config.toml
rope_base = 1020.0
qk_norm = true
init = "orth"
init_std_o = 0.0696
optimizer = "adam_hyperball"
weight_decay = 0.0
lr_head = 0.00609
doc_mask = true
Each number is 128 + 24 x the weight over its row's rms, rounded and kept within 0 to 255. Layers, rows and columns count from 0. Numbers have three digits each. The size before them is the row's rms in percent of the matrix's.

# up: layer 11 MLP up, 384x96, rms 0.0802, rows 254-322, columns 0-95
# down: layer 11 MLP down (transposed), 384x96, rms 0.0802, rows 254-322, columns 0-95
up254 088:173116167142152118161118168154107133110080093132108150148107143144133159060104111089123121111119104163123111099137143098113135173144086102109167112115125129162124138101115137131121116121146145111111115133124113143086103137096122092103140134169156124064129111119147111129119175107131130109
down254 090:123124131162174151079153152134139134097160101156111123131104122120131190135121154137131094116109116177123160121086127115136130156139108116147110146128097163095099114120138095128135111103131138105115145148115110137108111128152132108132070126162152194128112077170126137114123086113159098110
up255 086:157121140138165138155108140140147109109131165122142077148108124194130141147117170141134118102124149141123141135182140116097156092135136100110188161146140148168135100143109129134137113138137084142137118134101134107147176149132172111114091143131113094159143109122140183118108168158122140129
down255 092:148151154131107130137130142153124171164118163174122123131155135138123098159140139124126160152106116161097127131146096149124117118132133108139101111134166163130130126138132129133145131144096088149120149098144129132124136160161117098159129138133125136255105148128112124109100149122129137089
up256 102:125152142099121143083111123108142124116134128141122172155111155144134149147126123129138159132104171127132103080105095089127136103144104110096102116094133084154083116106109135099143132101117127140109137130140139095111100134122161122105084132103167122071112161144190106091119160096118160152
down256 101:111178116135152164127146186112130127107154116111097131194138150117125104128136100124136135133110148103165131077169118099134097154087120137141139168108109096118105128128105160128173160168134097137145116156183155118165127175154136135111148123128110143114122122129158109121133112089118135127
up257 107:123168114137135135142118178096122150119120095115099127132115160134116097160150111141138136080125103096140128141132132087136175123101151122091122129114109098137147133140154130149119157120135072163139139100142158101146159164139116125095093149122191105106112072109165114148145108096087113133
down257 097:105137130098125131155113149105116121106132131136159133109164105104146129105135083107126082079107117111148146106125124082143115110104141082163092177105145135125156136095120125146143145112142114166079104142137125158105131136138106129137103119136122125134139120090131111100237114124125136119
up258 092:147111121085137126116122111132156127154127093150159129108130153106090136121122147133190147148110115104135139163103154147136156116074140127140124128095095111160164119134152130139112067140065139113101139138112090174154150127103117069142112118126130135115137108123169108139119076107113132144
down258 092:154092120183111112136109078138109106141146100135103142115125140156147117137124106123099099137133106163116149132122152153122116136105113122121164100136105146143129107173151180054102125106109130115129126110145139139155118112169142108165172095143126085120107132142161112078120186132137138139
up259 102:134076110074123107082086111123135142097142127128099143159143096104117149158144118131129078120121128113151138156161121134112150102099125127126138102088131133106154139111137134110108138096108130103101109145125112098101152146133114119093133128128166089101055169128188157131123150100106113135
down259 104:147139155128159150153136159098120114149074164115163127082133140107107177107137125163134118073129145132132117112086112156186121142119141130116141127107124136091137123155115148141118123155115165098139111149159122163105158085111155145144107164131154145130156099162096100136097138132151090107
up260 107:148117139132131095112108107121119142181085104114119101111122135145130121179112118104150147094115149130090106118197139083147147113121138110124138138123113132092137126114084111173102129093118125112064135116159165118123135123140148157077122160089142130098117112146110109119108121167141095157
down260 105:102127105143205129083123127128139094126120131178158130147158120113182143128137166087112107124123107134120088104144142129124105156180122113155165112127106121130096088130104097133137130143172123114121154152137172152162132151128100069120128171128116118158133121133117145129106102100130138132
up261 105:086135103126124128133126125158179102125126093143129131162114154164094130146132125122156147092074124116140152154179154114153137084115118146085114149147096124121101101122172137151095132142138112106101109114144169133127150148188110114061144130118127108140105139139148119136109157087150127123
down261 101:089152132086107119126130158114078139129138141162130076103106083161117144129146139093151095120134175135093085133114119166154107116120149143122137134152095104145151155125143140117146116115110178136104107112137132122121097094165111150113166135136141122169123118158109144084112156166138166161
up262 099:142141157122146147097131143139179144129066141153108148113150130128167126132124163119125167148118136127129126121146136137116156112175145082106208144166117089180135146146127117129101181130127105110146133146131140126089132117128129160150089170143111149127125122150126150118115143171091106134
down262 097:160166114136102104154111121117120088090173094147130134126142157105165127105162118131166112083138112078157102131154123105121136167112127101152132089138102152109165124134120129146106113138114144142155138117100167109151158113163126154134161168152120119087140166119112126156169116137102114084
up263 088:124095113105162141135115144084176181146133142090118090146115096127126162162116117100144110133090096096180143144135145118128102155090120132058139126102167128100147112131123130146100159124112124109125137158081147144151152144117147131107109104128125142150106177123133166099137133152112111134
down263 090:119118104172174148121140117154138170166151127154104117178113100070100114112149126161114162124120125093134169157107152131091099101091097123123122136134117138144124132122122087130138129140075121091139113133083082132116149151139135128095120144162131136117116148134136150114187150127142155163
up264 099:145127156142151147079086145127190133114122150112092151115135119118093124143111161091161122133174106144145167107108121101129151123107156097150125106139153167120155149125138088092161102100140101120118128131107097125161126181121103141126096128097147122120125094171161153134132122131121120178
down264 101:102136159131142129156073128143112128143141139090118141150119146103117082118082096157142132133096130110127132124104132119131155156114171105120152119085101151111122109126142115127103082111123055108098130129147131131131114141147087130135184144108160122113107108129188104097119152107160115084
up265 099:131133144082155125101122120149146120163127097148148179110106146131090130112121141127159112118116112083169178147141118104121100097121122108115103139138150105104164107108134116131097135146119107087145149145142166122104093184153119143068126168117151117137179170101118158130132152125121129151
down265 099:108119105106137178126124124148073113143103137133127095137106123173155169078125131101092114106105165092133072109117138128091103143158149087154133131157146131121141097099103113121107131102115168104187116116120083132115133122098142134124113135137141162140176132119123109113100106153148115147
up266 099:140134092114130115140115123115114143142114127154138120142076172146155136168128152091125144124157127139109107156126157138112131133132117146160147096156121131101177097107132099205108144110093117115067105114158127121114129165132113118127132119147173122098127146171150141172124117161109182133
down266 099:176143128163105157121089144135197074127116122132129160082102153089116119136152111116138119137150091132095127133125174116113136137153096086109152134112118147112116136151116160162113139116137098139136141121084133151116170146176127075130163102124098092125144163145123127125124145120104133110
up267 105:143144149122111102132116126130154112129103121159142110158103142100087140159127110108120137097092172135111154122180071127079148127144158136137122087144111148132129103096150086140155156109144113072167093117093117138117104124113181143115130147116116126127160147122166110094116153116094148106
down267 102:131157109130158120121122111138142102138128166140110134073176105138123103126178190122163142157145098087109083154116124084162163131118086133145119104104166120137149156128129134127120142108176142102121119115126147156120147104175171153117149159163147118123116137129136116150130083128147136118
up268 090:150133101124125072127110125098095114107143082160102104131140122149111105109148153171125172148118155097156115083149136110153118115142112158108152151151135128111091088112121096112128126162149082133120131144160181081112135140150154158133125128162121183122095165152124128104105115131143130114
down268 093:122146113130129133094108121144142120111134156133129103116107169147130126168093198120161133125117160110119103147111156141133117131151130145081086127124149148110141094107148168141055109134127167170115100113139132156120164131115148184103099139158112115113154125144109150115116084095119099119
up269 082:132077124154131159076104143093119118111147120102125111064126169101138150126113129152161127156112148134137111156086146137152106141126103137128151132135150090109137117095132075075121112153162130125095142094145115177132137147147161138121119126151184140131142149100116119125144115076156136140
down269 084:111118079084095149112107142120132168136146102129130143129154144139097102108146124160139129171118114179106165123141086159157155118101095110121107122104132162105170120137133117126111150124143116097120123162181138142155127148110119146110162152144113127104166118154133155080173153140174118154
up270 104:146128063103150108132112116092130120112130136146118145148121117136159115121149125095150163083113184123153139093110118101116162152129170124115168142110124107140110158128111108105144136138128145117131116152169093106181182117092123077117144131148143114155157102121156109132109153142107179142
down270 107:106107116112138107091136141122168143118096096158103101100101162130108147157138173124091122112125116103116126162128148101149152130125078130122127114104152145117154172121118124111107148075131153121144127046100092152115155137154133151134104144114119087099140133102119158156137111104114177136
up271 100:136113129135138156106103104140102124179120154101088087113153140121077139152076101143151176158071132104134105111093142139127180120187127126134145166118118085135114118102125145164142118147112122136117119110138158109138145150129122151119107159131144141134102083119172153147136139110117130160
down271 100:140130163157137159114113094084125109108110150094123160128151129167117096091106115163125116180142130116141155139169108097127135172161089121108124131140127137140105141108085122091151119144106096112144134127123137164132077170163157149139146116152089119088135154118124121104104162107160130099
up272 100:124152124092135109104119165075153107167122107129158106121129134146095148124109156113103151173092122129149112146110138171138161111166138103090145104143160143113128127147116104098145153161086075113150137134107166162143097129176146121118125152100111149092152143128115168140128170105123119126
down272 099:136150131130168148125130071103150091162139124099141092168138107139136126177134148101131157116133113126117123135145133133141139092125140109127139100187137125149106128102078121167113115126154089147103198146090145127094096140163152129098102103146138144085115155122134115141150101118136098111
up273 113:116129139142116152094124141117110145129116131107146139091114125138107146122131120112182136162123183129120119117126116106123143169093143082141137153151124096109115138152122129151136116140113047127102097107109098148143149131104126095076160140167115138069149150145164104151095140161147090128
down273 115:151144162144159099126123153121093160145118131125129058112143177085134140083151098124085146111132173144091137162125153116145106136143118134137126108138130146164093130143100110144145135127088159111107119123113111143146091141123093118117120118093137121108074149165081109174139124107142145127
up274 097:104140110098156154091115142091159158098092112177142116113095150123165120169128130123141125136112156129113128118126132116085160119132123130121163124177146155099107127153093148107165106132109096129161070093112116135156145134104101121095086126151168114106146140151115172131099165120120141131
down274 097:106107148104145095162068155132141109142143131112098104113132140121136127161137129105162121146134120167146106131081154140106127110111142166144093111146175110132127095160104157075185144149167119139180094134147110134131139126122113118111117093101151156153146107128123166103115133129113172103
up275 105:147122122118151158124115124163133151123128114125137119121120136111147099155112116117157149124139145098155166096131146132069189074136145105142112081118123126165120149133143147106137163116121115114148106154152089100154176120138156145134158164170153115130117088089151138149145115079115130178
down275 105:133118152118104133139161129146136105118137158073083142132181133159120128090166136162132131122117164081172126127096154140118110128151151173116137150144130171112086121118098136138136150085102130149138132127105188114145136130153139102165163145116169127116095112140100140149094125157120159136
up276 109:150089134118100128097130110131141095158158107122145135129135120145138122142069106127202121119110153086160129103092121134086149100114154109114153124132118108143134129114144064107109152144090117129113123136123110079130101148111170104118129119176118097145131133100122174128123112074133117152
down276 106:102116123117108157097096140145171097120132097145107112159106108083138079118074115143130150151174118125152143142141148116110164148173107143138144119133107129073102144164107111123157105100139106106126121156112122130088113134130160122129152137100126133065133153188127148110126139126158136156
up277 116:120100123127188133118105144094132145157118090102136151127145116118136108096123132126177142162105100132144126094116133144132114115133131149113127144078124102121113141154131153126083111133110095123129123139084133135135148195165097123089105162137216130139102106133125111123117143138140087162
down277 109:130115104108109145187159105107148160116152084150121153137194137111130132138137162141127102142155138113103111124097117147113098127134151188152145105083148124149086131132093144125114162102109156146116121127090057136152078147113106130127140111121157122146144089148129128123105140134122134106
up278 098:108104085104132141146118156101142095183145134153164140098124116086085099126109115108165088113098117128080197131150146170127103106129131149121129168109109145149144130106140074133149110132136125118151114132132113149117093156134165142111120157161141142124137150120125098105094105089121133147
down278 101:115158181102110123172139131117151119127117105122091144124141120096111113098135173157174122169146110097137127156090151123125123136114157091156117162090108113132124115093087140167098169105168136143165120151126143147140095104157112173128109101142150128114119107135170167103119142130153132129
up279 101:126137098087132113118079136125136114158103178081145108157103076099105083111121146108164168135120125144144182139120109111119120119087129148147155087133172150101141106131143126125126153142128116110141167098137118150095152170109076126099120142159099129125121148132140135124129161169138119129
down279 105:199123109146146105136084111142075086127152132163135145113149138150134178150095130139162140113118122143091146108076115159146123168154161110114117147124143147113119173123104110110127103136129125122149140135149095085154114109162103154126124144117175122164136107133131150086118153151142125103
up280 107:128167121143113152111127127120120129085157133098103145149088124190135167164114132125128108167114110152163146077130122080138122151122143129130113142136121141096111130132119096110138169104097081082106166121165146170105087137150149122146118121152175126109110124114152129133106161146098097139
down280 110:119149091120144103141135118126132090123132155136115105118102136095186132139097156119109129112156123072119116109093138177153114118142136144164127082154153144165145147130108113119078177095115119125158130146149126122149108128117105121119157148173098076132164139127103084131107143122117132079
up281 099:109140122159147130121142133125126121159109109145111147139151117139135134121128168147113181126132147072131128111198118140082131144129086142133165171173164094132115157105117102138128109105121120149093131136114108098140148165105133128122097148101127096135139160139161070151102155104103111170
down281 093:133121166083127148175132141087131112189091093142168137110154118133132136092172075120109122109141167109142121136156164117093120177146170159122132145122156151145110140139144118072101154111141147132115100140125101124116151143126089128134124123109099107143161142123120144140160109122094129155
up282 105:168119112102099148116131133132141145134134141148139145180158191123114175148149155081122114092094091125156164104139115113125144143116111116124126102123127116140110103149124118155150085107120105100146129142140112072115143137125137109152101143112162171142118114116198096116096162116147113161
down282 104:161122122134105077112136131142136110093156125104141055106126134162112075143110120152111158106151124108135110090108150146155100168152119130134112136118134125123124117105080104113174073097127117142144114117171107142136105125133120163080129112068135121154138131116142169149137151123128157141
up283 104:125145104109091167129133119089110131126130147153155152134116122169177111101103142139126203103111129106144115113117090095100132131152107120149113124124138123115142141097179111112090140120192108148129115106126140115162117152150134151071101130151116164109094118120120133104107164135091103101
down283 103:117159154135091122139135080088110116171143161147117160125090125130147127131118130100122089129129114066114135129136138124074100131157157142088175148171160084144115118144189146131091115084117133126091140156122125097112121116141110154107133109118124100102130103117112105150123137154118155140
up284 106:125115093099116150095123136061130122176162086102103157135149125176136102134113138112144138126124123150138122136122102153107134129132100106101104100115103101120168089118110113077143110138085109135149145157113075111133170153140135130112148122107131133094124132077111136174117134102099149099
down284 106:113124126123137133116110142081140147124158138119130141134151120105124120079066137100116117133093068148120112163123137120138090162127112112117125107096155126107146119120102087124189095158148142158119118144182135127141153135130114158089119104120114126123176137120140091144163132082153172097
up285 097:125161107086108118159114116125145107148117127160137161164179099136162135140117102147150130113141169150119149145152115166088143132112118134088138118098110106123152108121185141134161150112114110130145062132152092113136130109137117135120125104143167137077117144146111107146106128094088171090
down285 098:133141139148135154099157151136169146112120155142125164104153134123157107157122107159134081160097126128156128107168162144099068131145125136162136117141133135111117114123131117076086124168101173133122146163138154152108136101102139115116181170139120156100128119078151164119151134146125113103
up286 104:150139087106108109154119144134168169127144091129086117083147153132095155135107134102136156107133143121190169152155122109108162108106111144112122096153123171136126106124099095146125117114110111099138095134163098109151128140148133104101132151108119121155082107094128158097139154134141128184
down286 105:091126109148137162121124115133142133140100114094140166122131138117092145114162123130175138137106132069145151178106110102163125158145125156128144103113097046135114123139125139091174130100110140137135125136136122111131120129110135101099113172116121125066118151161133070116097128125102123140
up287 097:123138089124124141101104110115102155162085130089130134161155106130146101195071131089159186172132137148102152095116152101091170145132112123084135167169149118121144142128124135124136169139115123132129074104119171120106117120127128112117116122129128114164100125134105123106127152130134123119
down287 100:155162148139140058116144133123092148123109179150142131156109122118148149114098118138120127134119113116100142138104125164178144145123125113122130125123121156143141173157141155109132122119104110141148163120116114117135064112107129147148108174084119134206158129100142139136116175167142132150
up288 095:121102079083107113143145153133130129162140122169120112156118135165135105127148101133153142126098160120162126136130146149130102167103115117104131096097121112148161122098125094126162101168130123116101149184164145160161140126174103154085123126134161105075121141142117096107106140091110130155
down288 099:145123157133144111150098160133150131083117168134129169130135139163166135160104153153132106147129094157138115113149134118105160142129103078134105115156142178126122123167193129135097102088141132141132121117111108131130114138138118158128169083089148191172141120154137129119143111116088126127
up289 091:110092115111120097146120130095178115139127116095102155170116057138136146096151129130148112155140141116142189118115119075110127141127060135138106121138150094145142090095138131128096123135146123125105146110129137119175114191126103082133121132121128120131098127115131141115137138112099128172
down289 089:133099102179146151140100108161115102130122141144113123094141100154146106139123126175144133108090073165122148154079108121116133146119077145122136136145170121143134143125114138110126099145166111161139143151115174124102141099115175110101141174150133121109116121142132103122204110139116123136
up290 102:162111075060144133108113123138125137136102135117103152134104148101147123127138151105142100153134121127163150128111097138119135148169148118144127099100122099147129129099149102130173153150116143117059130146151179122144169145139101125080117135153094170146086148100133134146121110173127144123
down290 102:144150133128124125117114177091083117163118107132115121138188134106166109101163104105102111131150155115150152129120097119142149137150145115142117113100163116184128135115122055127097119158151113135121154096154145157159145103135130142100155090145147073129121155154135135097150150149129158133
up291 103:177141146135105139117132112131120182160098111111173164102138152138168126157104117104135146149114134132139170129152101111116128142141108095118167151131119130092111083116109107089085150131130114117069133132092108107086165136158138139120150137098142189123149116143154124129106159145128152111
down291 103:121117123178102122082140086111142139120147123113113154143116120177132174160130111107085156147128112137144110131132137122132174183140115162143095150113131057120122137121113186116121089121144139121116183161130122130123111098167128100151125128132121148096162134124091147113115093135130143152
up292 099:143153132161085124121117124077198081100123097106119110133129135134116122122137152109163126167119117126127126134158136153136137145141154137085131109135153106081127104132144075149136136146113103139098123103137122103115119137179140089128063101170120139123162158124148162141140162097121107147
down292 102:127146161121149157151117121128151130111105128142142132109134139127148110115160160117126131095116147102107109153166171118120112149110158098145111109128175117120165109092131151119114145137162094145152134083120143134110118116151088140124111054191122097127175112153120079109127141129078123163
up293 098:140149134143158125119145142137127126167159083151119139133161152150123127139113139113146165141123128099100145141123143124116104103149152190106117140093098102141059088102122132129167125101133087129130117106153182143100107163141115143086153116127151076082119105162126146103111151116112116137
down293 099:157134126150140123074101111143144122148150118132136114070131151174146095139123136107116120104172139151128102085157188140162139109135112129105128131158112140177131118141126134136137151153087166130136126142094132137139149186122130128152171118103115162136137118182148138122090150142124121179
up294 103:205135150149123133123085155117085087101142091098142130172128131093147130126075148125177147110127143130157162153169120145140149139087130084096135170119120082130117109109117133149122124136138105141104151128118102157136120132128174125098091146109120126098170131130139117135138143139139128099
down294 104:105151129068105121119107182142152107108128124106132105157154141119144136151104140101147148082113107092122081131156145104098156115138142096134101143102140145111133114168140101102140129117157139136126143132131155148082179137122123141114099172126177091112131154116124154130088109091105155167
up295 088:124120144115105149144160153106123099113116123119133119141123148144119142121177146053126137131067105136109174133144121132106105103130093132147146115124144099138175139110178136156104114118107090129123131070118130156164144123105104114162158117115117130143143091099100144133074117163153153155
down295 094:112142080120110106107113188113122104133159139090126127107145133104131145131117141144133153121121092128199111120138168110121153164139189122125146171140159121132076124134127142114133106140122164124134117138111130117151095091079110092107122124074106157109139125140097156151140087110121107123
up296 094:107145138107099104113114119131113103181113070159140109103137084147112140112170131142108122109113145101158115150125123133129148078131103107075103163081120115127115125150108077097113118141093085118130089149159112133147162120121139095102131114150157106133116171151112130117128154126098116091
down296 093:178111133156101139146137139135079156135131134105125118117142100139130157108105140108117117111147092133126121089143124091131125143161153122139167149173122123144143177090099170138137132108183112089105102180111120151114137085141128170133170133107099131097115138133099139151089103137135158160
up297 102:172167166101122143128117130150132144103138115121120134134118111125100132137180125107174167139103088123122133144151079129114157112146161098147134141125126112143099119090136109129122105125097128129152116167143160110126113149187149150101147079163165084110140113132141143119082178161157125117
down297 102:122151107118106117137128171113126133101127178118146124120158123094108122126093127113148106127148070101117148129117152141089115127109136097134099113117132109120114126106163139117122136163121142110176119088176101134096124109096128107116131125124152188104082126114162101080165129105113142194
up298 104:170123148103139111131082105127092117168099117119119110156146149146125153152139117117160143157156111108145131115135108108111149126097106108148106122103147087098086120034163082121124144148077116154104129100097127169131123133143120116147146125093108093136082135118130125137136146104137128115
down298 104:135089148178121103109129144139121119117155134102081154086114132153202144103110128124173111157141108131076144115125108086137124133089122127148128112082129143129100160105105097165115153083116112151079126116133127116107143116133128115147139138119154142127140134150112110152117188141129156093
up299 112:114113119104076136099129116099135097158110111135134116172172186114137108089125149094151152105123114128157152162142150136161126118136138160077121145133131164090135101121154120150154154161085076112118110121093111095103168125125140134110140122161131131131145118170118184112122121114133123132
down299 108:118141121151160117117079183127149137113134156129111104110147147153100158170110112092124085093108140166149131183111115114181120142106157119117116142146159142130128132140118140124093133136148111160145163148110098158128091134119169121134129120149111109085110163155126105087160174103113127108
up300 092:107073105141147164092120154104117162142126114151114153086116115146149189172136093115157137134112153122115109070134126099135117131145137120132143087134119115099126146084144106067105151140086139163133114139117108148126112106136146111165109160135134094103096121127118101135097099149119156140
down300 093:176097128174155128128106168107091122144114147185169119119111140150105125135105130095102122104104147118083156132112126133111111119136152141140130154185115125126175146095115146157130085099115129108117113085111146095119186120137145163110142133115156101135110151171113126121171121131144105125
up301 107:175101118162128102141104148133178141107131112107134113126116143136094125109068171127155149156133151114139107116132154126131191108093187095127134165128114128151160147113151123154169140110079104101106145128141115140131170135113158139134134174125121141122148156156154119139095129102123128089
down301 111:188156107092174138181148148152166134153096119120115160092156129167110097120147122122131157102139114096110157130158144116108085176117147155119134117105081126116103105142157121147118140149126139152161136112168123144149150127131143168125131102155147135113116108093170152127136131153093120149
up302 108:173108130091116131074131133124137148156118144133082142130149164179142130077133103127126122087128156125142137134089149074125199128099111080130113084111140122127120089102133093142149132144135108107123106131140154106144137131107171143152083145132136120141116072113135113131119141120133124103
down302 109:127116117132165117146137140133133155137132130107121157115123149160127129079134094143154108126149165093117132104123132163149153118150123152110142139133088213139156097124142119126101089070087150133127176149106092155127086099163101115095110117168134154131145147115124166138113134152117143115
up303 097:124152179097120094128089147136123127116104124141134098113102181128100123074155134123137121121147144125128107136100131119137130101121112101113109157109109110122128150107120164145144123173145102134089132146146132103156183173114134151099079129126120154116122114082147068134097178098115152106
down303 099:106132104107145130107075174168110103122114092133135168131144174131163163146127134086102141128113104130152144136153124130144146147090158144082075130163139097162135123111113135129107112105157097138135112181095140126127160112137100155151137141140139148152164140153121114178084107123135133125
up304 101:114124110150133114076125145133099151153159124095148145130107144149081092090091130120181116160100127118156148143118140106108173147158176129086182140133104088110143102102099151150156111131138137135109068149137148097156120139140098127119113147146092159122144146141103113135113130140128105136
down304 101:154127145172095162100133131102128133087152136116139096137124140140125146135084126157153102162096093135100159145161149114094081118129152166126140172115161094161140149110134115113122099151117157150105113140084128174168106115131113107102127112131121108175133164108102154131077133119111128110
up305 099:149122098043118114138121115139152163124116113101116142104105099149152137120078148144130136115147143120115133126056122111084152127137122149100101089097122139118114113144142149140146131167123105145125114087119160132114175147090114107163108128153119148108111148111129114137102160086110127177
down305 100:145127148152193130095087122138149104122144219132135113135158120129175141139122146130101108164130136121090130139092127151135101113118137173116102146126134125121107176125119143118148106133131126118141162105160114083138138100173128123142191126118101135143132169132106125125112081136109129120
up306 095:109140086153124147157120104129167116156120105112126215116116117147149120094142144117140147148139165093117124122127126109108155128122106095133117124116153131095137108114091128101148189119113125126122125139116114145132124110130106074081149125147150129094097103126176168159108161164122169111
down306 095:157163131090107111131144089155136162122133130135092149125154132141113092162138126164144139134099162140160108106151155101097157128141132131109093109125149131132141157163116114114168113131105137126142118095084138133141196115120124117132168162089158137117169060120108117159115123135119088145
up307 104:145133157096109106115080142137143107151128133113114171138138078132123166113166101116122113146115134138135091092116106104100153100134095105135151113102132089113136075101134140117110156114116127106144128133157142133113133134141112117166074123149140092082079115150110101170080157143129158101
down307 104:120116131131101132146120113126108132136123152139104120190124138089148138142128110133111144144143156143076127074121097126138112069128179143132095118118132146154140158146122138105143152161085118107091159095123119116153137086108109133122137083181114139122159092121141141132118078116183137100
up308 093:104115106112129121144128158119150170088111095074100122148129127141132135170127147140168120125148089104127123176131143183136168086146152108147111145119097101115138126119130118113158146165116136094084114111119154115093121144120165128109135179132110111120118109135133150105136092142062094147
down308 092:101106162128153138114083138075154135114112152133149146122123143103155117118095075098126102128095137124118065105121121126171147080158127120141099097139136130150153167106151115072095116119090086157107103128136099129134140101098140161095159113107123108129129132121109147105118154150112137149
up309 101:167096073125157143125102139147146099111084081130120131077112106130138125130110120122147158132141158107103130147154067108131173121141094106128169174140090133134101133092146128138133109140116124120105149121118166154134131103136099079158105140119141152086100125125162163128127098125111158122
down309 100:179107124128182147123110176115119117138133173093165135132127077172131128115120128104101138135142115136131129114105128146089149145125083131155073131123107113090114143090115112115162153149119141117117135152080122115105126138104109142157136056159126149121118146142118127106150099168109111101
up310 092:124130099114150137171101167092110128125136132080116138149101083140125167120137118124112114130128095149118157108180142078135146110103104070146133099174152129109161128171124115106137116137134134061094139169134155131110114184139138139146105148136141115147136112111136119108147128166124110151
down310 094:127111097149155121130079141098095108120131150140130109094131156160128161106124112125144154123155162101146118101102130123139163122100142119118144117086089111123174119128135088119086155118168142160119084097156150051107136127162158088157115112144151127107111128137135150123131128161125111089
up311 094:130143132063119130097129153077132122127155110106144129098161113124114119184081131107134108147156142106110108109184095102123133086096081149130112158091105105138127145091119099117170129125112140115112131091097129169112126149143139125142167150119149142121134123104132095131122128078159146123
down311 094:152173128134145143118131127121132135102135153111151133110148132137133161123099162107113079158134116146118114113087066098140125141102122157140132113113120169097170134137078146120130114140152138158140130152153117158185106117141137121218138116136120141129126143111122146123177111140177098115
up312 099:128149114124127114140114124111110122162114168103083135156129057135070113096137115167115119141097111099094117083134113101119100098124120143108164099090103106128098106138112104121126135130117099077112155147119106093118154163121157134125096117136126126104101136168152121167092139107112135161
down312 104:145169162128131124121141108175149124148135130135088120144164143113132125152121091118066101112136100126102139087162153126125097104116091157169175170114157106112080123125105139136104111166138160105144170133116127134095137137149103093116110119120107155153141120123112129164121180143153102126
up313 105:163109105131135162103118101133089143167126118129134154138106181152121143139121118090125156115135132158163085122121129164100131110129106125100133169128115114118088102106116075135181119103132102119114168135117190088110117123128129125082107121134124143085086103139125112116113127101133117181
down313 103:091121163149085142105109182142143171124172099128111164132127119125105153135119138121140127153126153078094129112096130112121126102122125132109099111133103113135096095130149161132111133113141148099147120091160168132173109128144173175137121119133140134086111152129103177150072131149100143109
up314 105:135140131125122142160138172121166127148101146116095102165125109122106094128093116073164141131127134085145139097122134134176129121146139154148162130134110110092150153053107125148130144136108099114140146106141106109166152152129185135122106119183146140124143135158089134133121109143152156162
down314 106:185122125157090114123156141140121114146098118146107139108142127123105083142111068137127119123120103074124131141152160160169133134147165140162157140082136131154133094154143160170140169103163115104103136151142135149114105111124171111120071100125103134124115167126122131118123168132130106147
up315 094:163118139162083133106082160120063127142159120175091102140157145159126142076149138117118128124132150154088112138155169139115160091086133130140128171142102129131141107079161135132130150100096144116109083141126136134135136127142132162123157128133129120107116157107152105104115130094120163114
down315 097:132134142114121114175165110142106101094109147126109104113136150133150129100155118088080138120164183151125116116109119119109145174153170130138105097153112145120090110151080088128137124120176148125173088101129139098142119112155127116120164147144143138138156127161125140140076115143175140142
up316 112:151148076139153095082131142110124170133141130121156125131151158152114123143121125148158166121130183092105136165123132117147170096071135121119141139091079123140150151069112153141140159114119117113076159137169101125107139131130102148125108095153140138124112116138104128121097110097128154108
down316 118:156133131147154125106127118099109160108143125176106126136125091086140144098130141127075106157180114128115118119136114110136134134152172128135111165144127072120120069099088148129134094089097141125111137134122159077131111106175118128149103129108109101153119133150153119134098154083129094138
up317 107:134094068122108136112103139083163142128167133111147107122114129161165086122145129112172136115115149116101194121181139155152108143115102142148121104121113123127107129083174152121117095155137149129171133096138125118094112116147147110112142189141109110124131134122144150145081143150123138121
down317 109:129119175078109147119118095101119114148096134087154110120135113153135119145132159123120147166094155109149132165122111152132128098166128160114109143107127144116130091141116138155144122079104122090106109071164134095111076125129148160145139162094124105124077098170130100144123105129151140129
up318 106:150112126153104129135095119084082173112096112087169101091111141131107110141137104117113112178114125119143149158110175092134144129149134100130128113121132105144168129121137119178138097129107103107103141077096128104162129159156130119079154118186153128128142133116104141127114098117100119143
down318 097:123149130086118163106132103080180117133098073105127105091089125120156129148171142111119132165120112112123140161119167116166134139130092132151130118126172084140123140129128114128139130148124107128112156089087136131151099091102124120144151084113130126116148127111075170117161097124140090112
up319 097:104137113088086148107133143086163118138101103111116122092095129183125084122101124161114140188125133100120156118145148129087134106147086141144123116156102101071150119147107141144159113156122133118117121104109131122160122144114142158065158160129120119087119151126167146127127157123129111135
down319 098:171100142171186147161167121125107092124114112113126137113126144138127153118124108093078129116122103158111137135081105119118141172118149141172124123135131165138177168129136123142086162155101139149111139143122144117141122127135174103130100142131123108127129146134167123091175137168123175159
up320 089:114121132142097161124126160125153108089125152103089062154109128101121115122157118127162143182105178100130185171159115103127122092094094147124114153128167155158130101103130152129127137121135118080122143143138146122111125141142110087111157146140117158141143126146129169141091118151147127149
down320 092:156114094055113108144146164162074115103111139145168104141124167133139148146144126096111133152125160141152150110112108162154102121161140158117132122105142138087162133151070106107131136158121135114066117119122163118118127143100150113121142161145106124174148139146114138135131161144157125121
up321 100:116115130144138128083093135109138113189063095148103141128133174128165196123077119125105187121121154104101117155171134160133135118131113116120137149130148121124121140129135116128139121090123118133168091121125127125137148103123134141089118108159146140140145138172150087138087136108125157110
down321 095:110058131113127115150086131103106096129109129161136146120108140128114137105129082103104118100130152186141142126116149127129133118105125180133109173127104135140128138190158158120134128087134126116162116112089167142089112091112107096128133141148134129154159139154091155125115145131151111078
up322 103:134125071134106126081098120109103153178142119147148102151165130139133137125130154130145123126094144125138148118130067102101135121112150114137131169079159145152139152119161110073146154172139110088118086081122083139108098132108108157130113140102107119135134135148122102147113150101108116106
down322 104:114150158112148132082119106136105099101135111141143191104140117124142154130174144119119094153146135104145067144167153121112123120136089123103137124112109140125144142097093089115110177100141111115143094134106142143100078105165143096131168175107136119158143142138119129151164137131126099156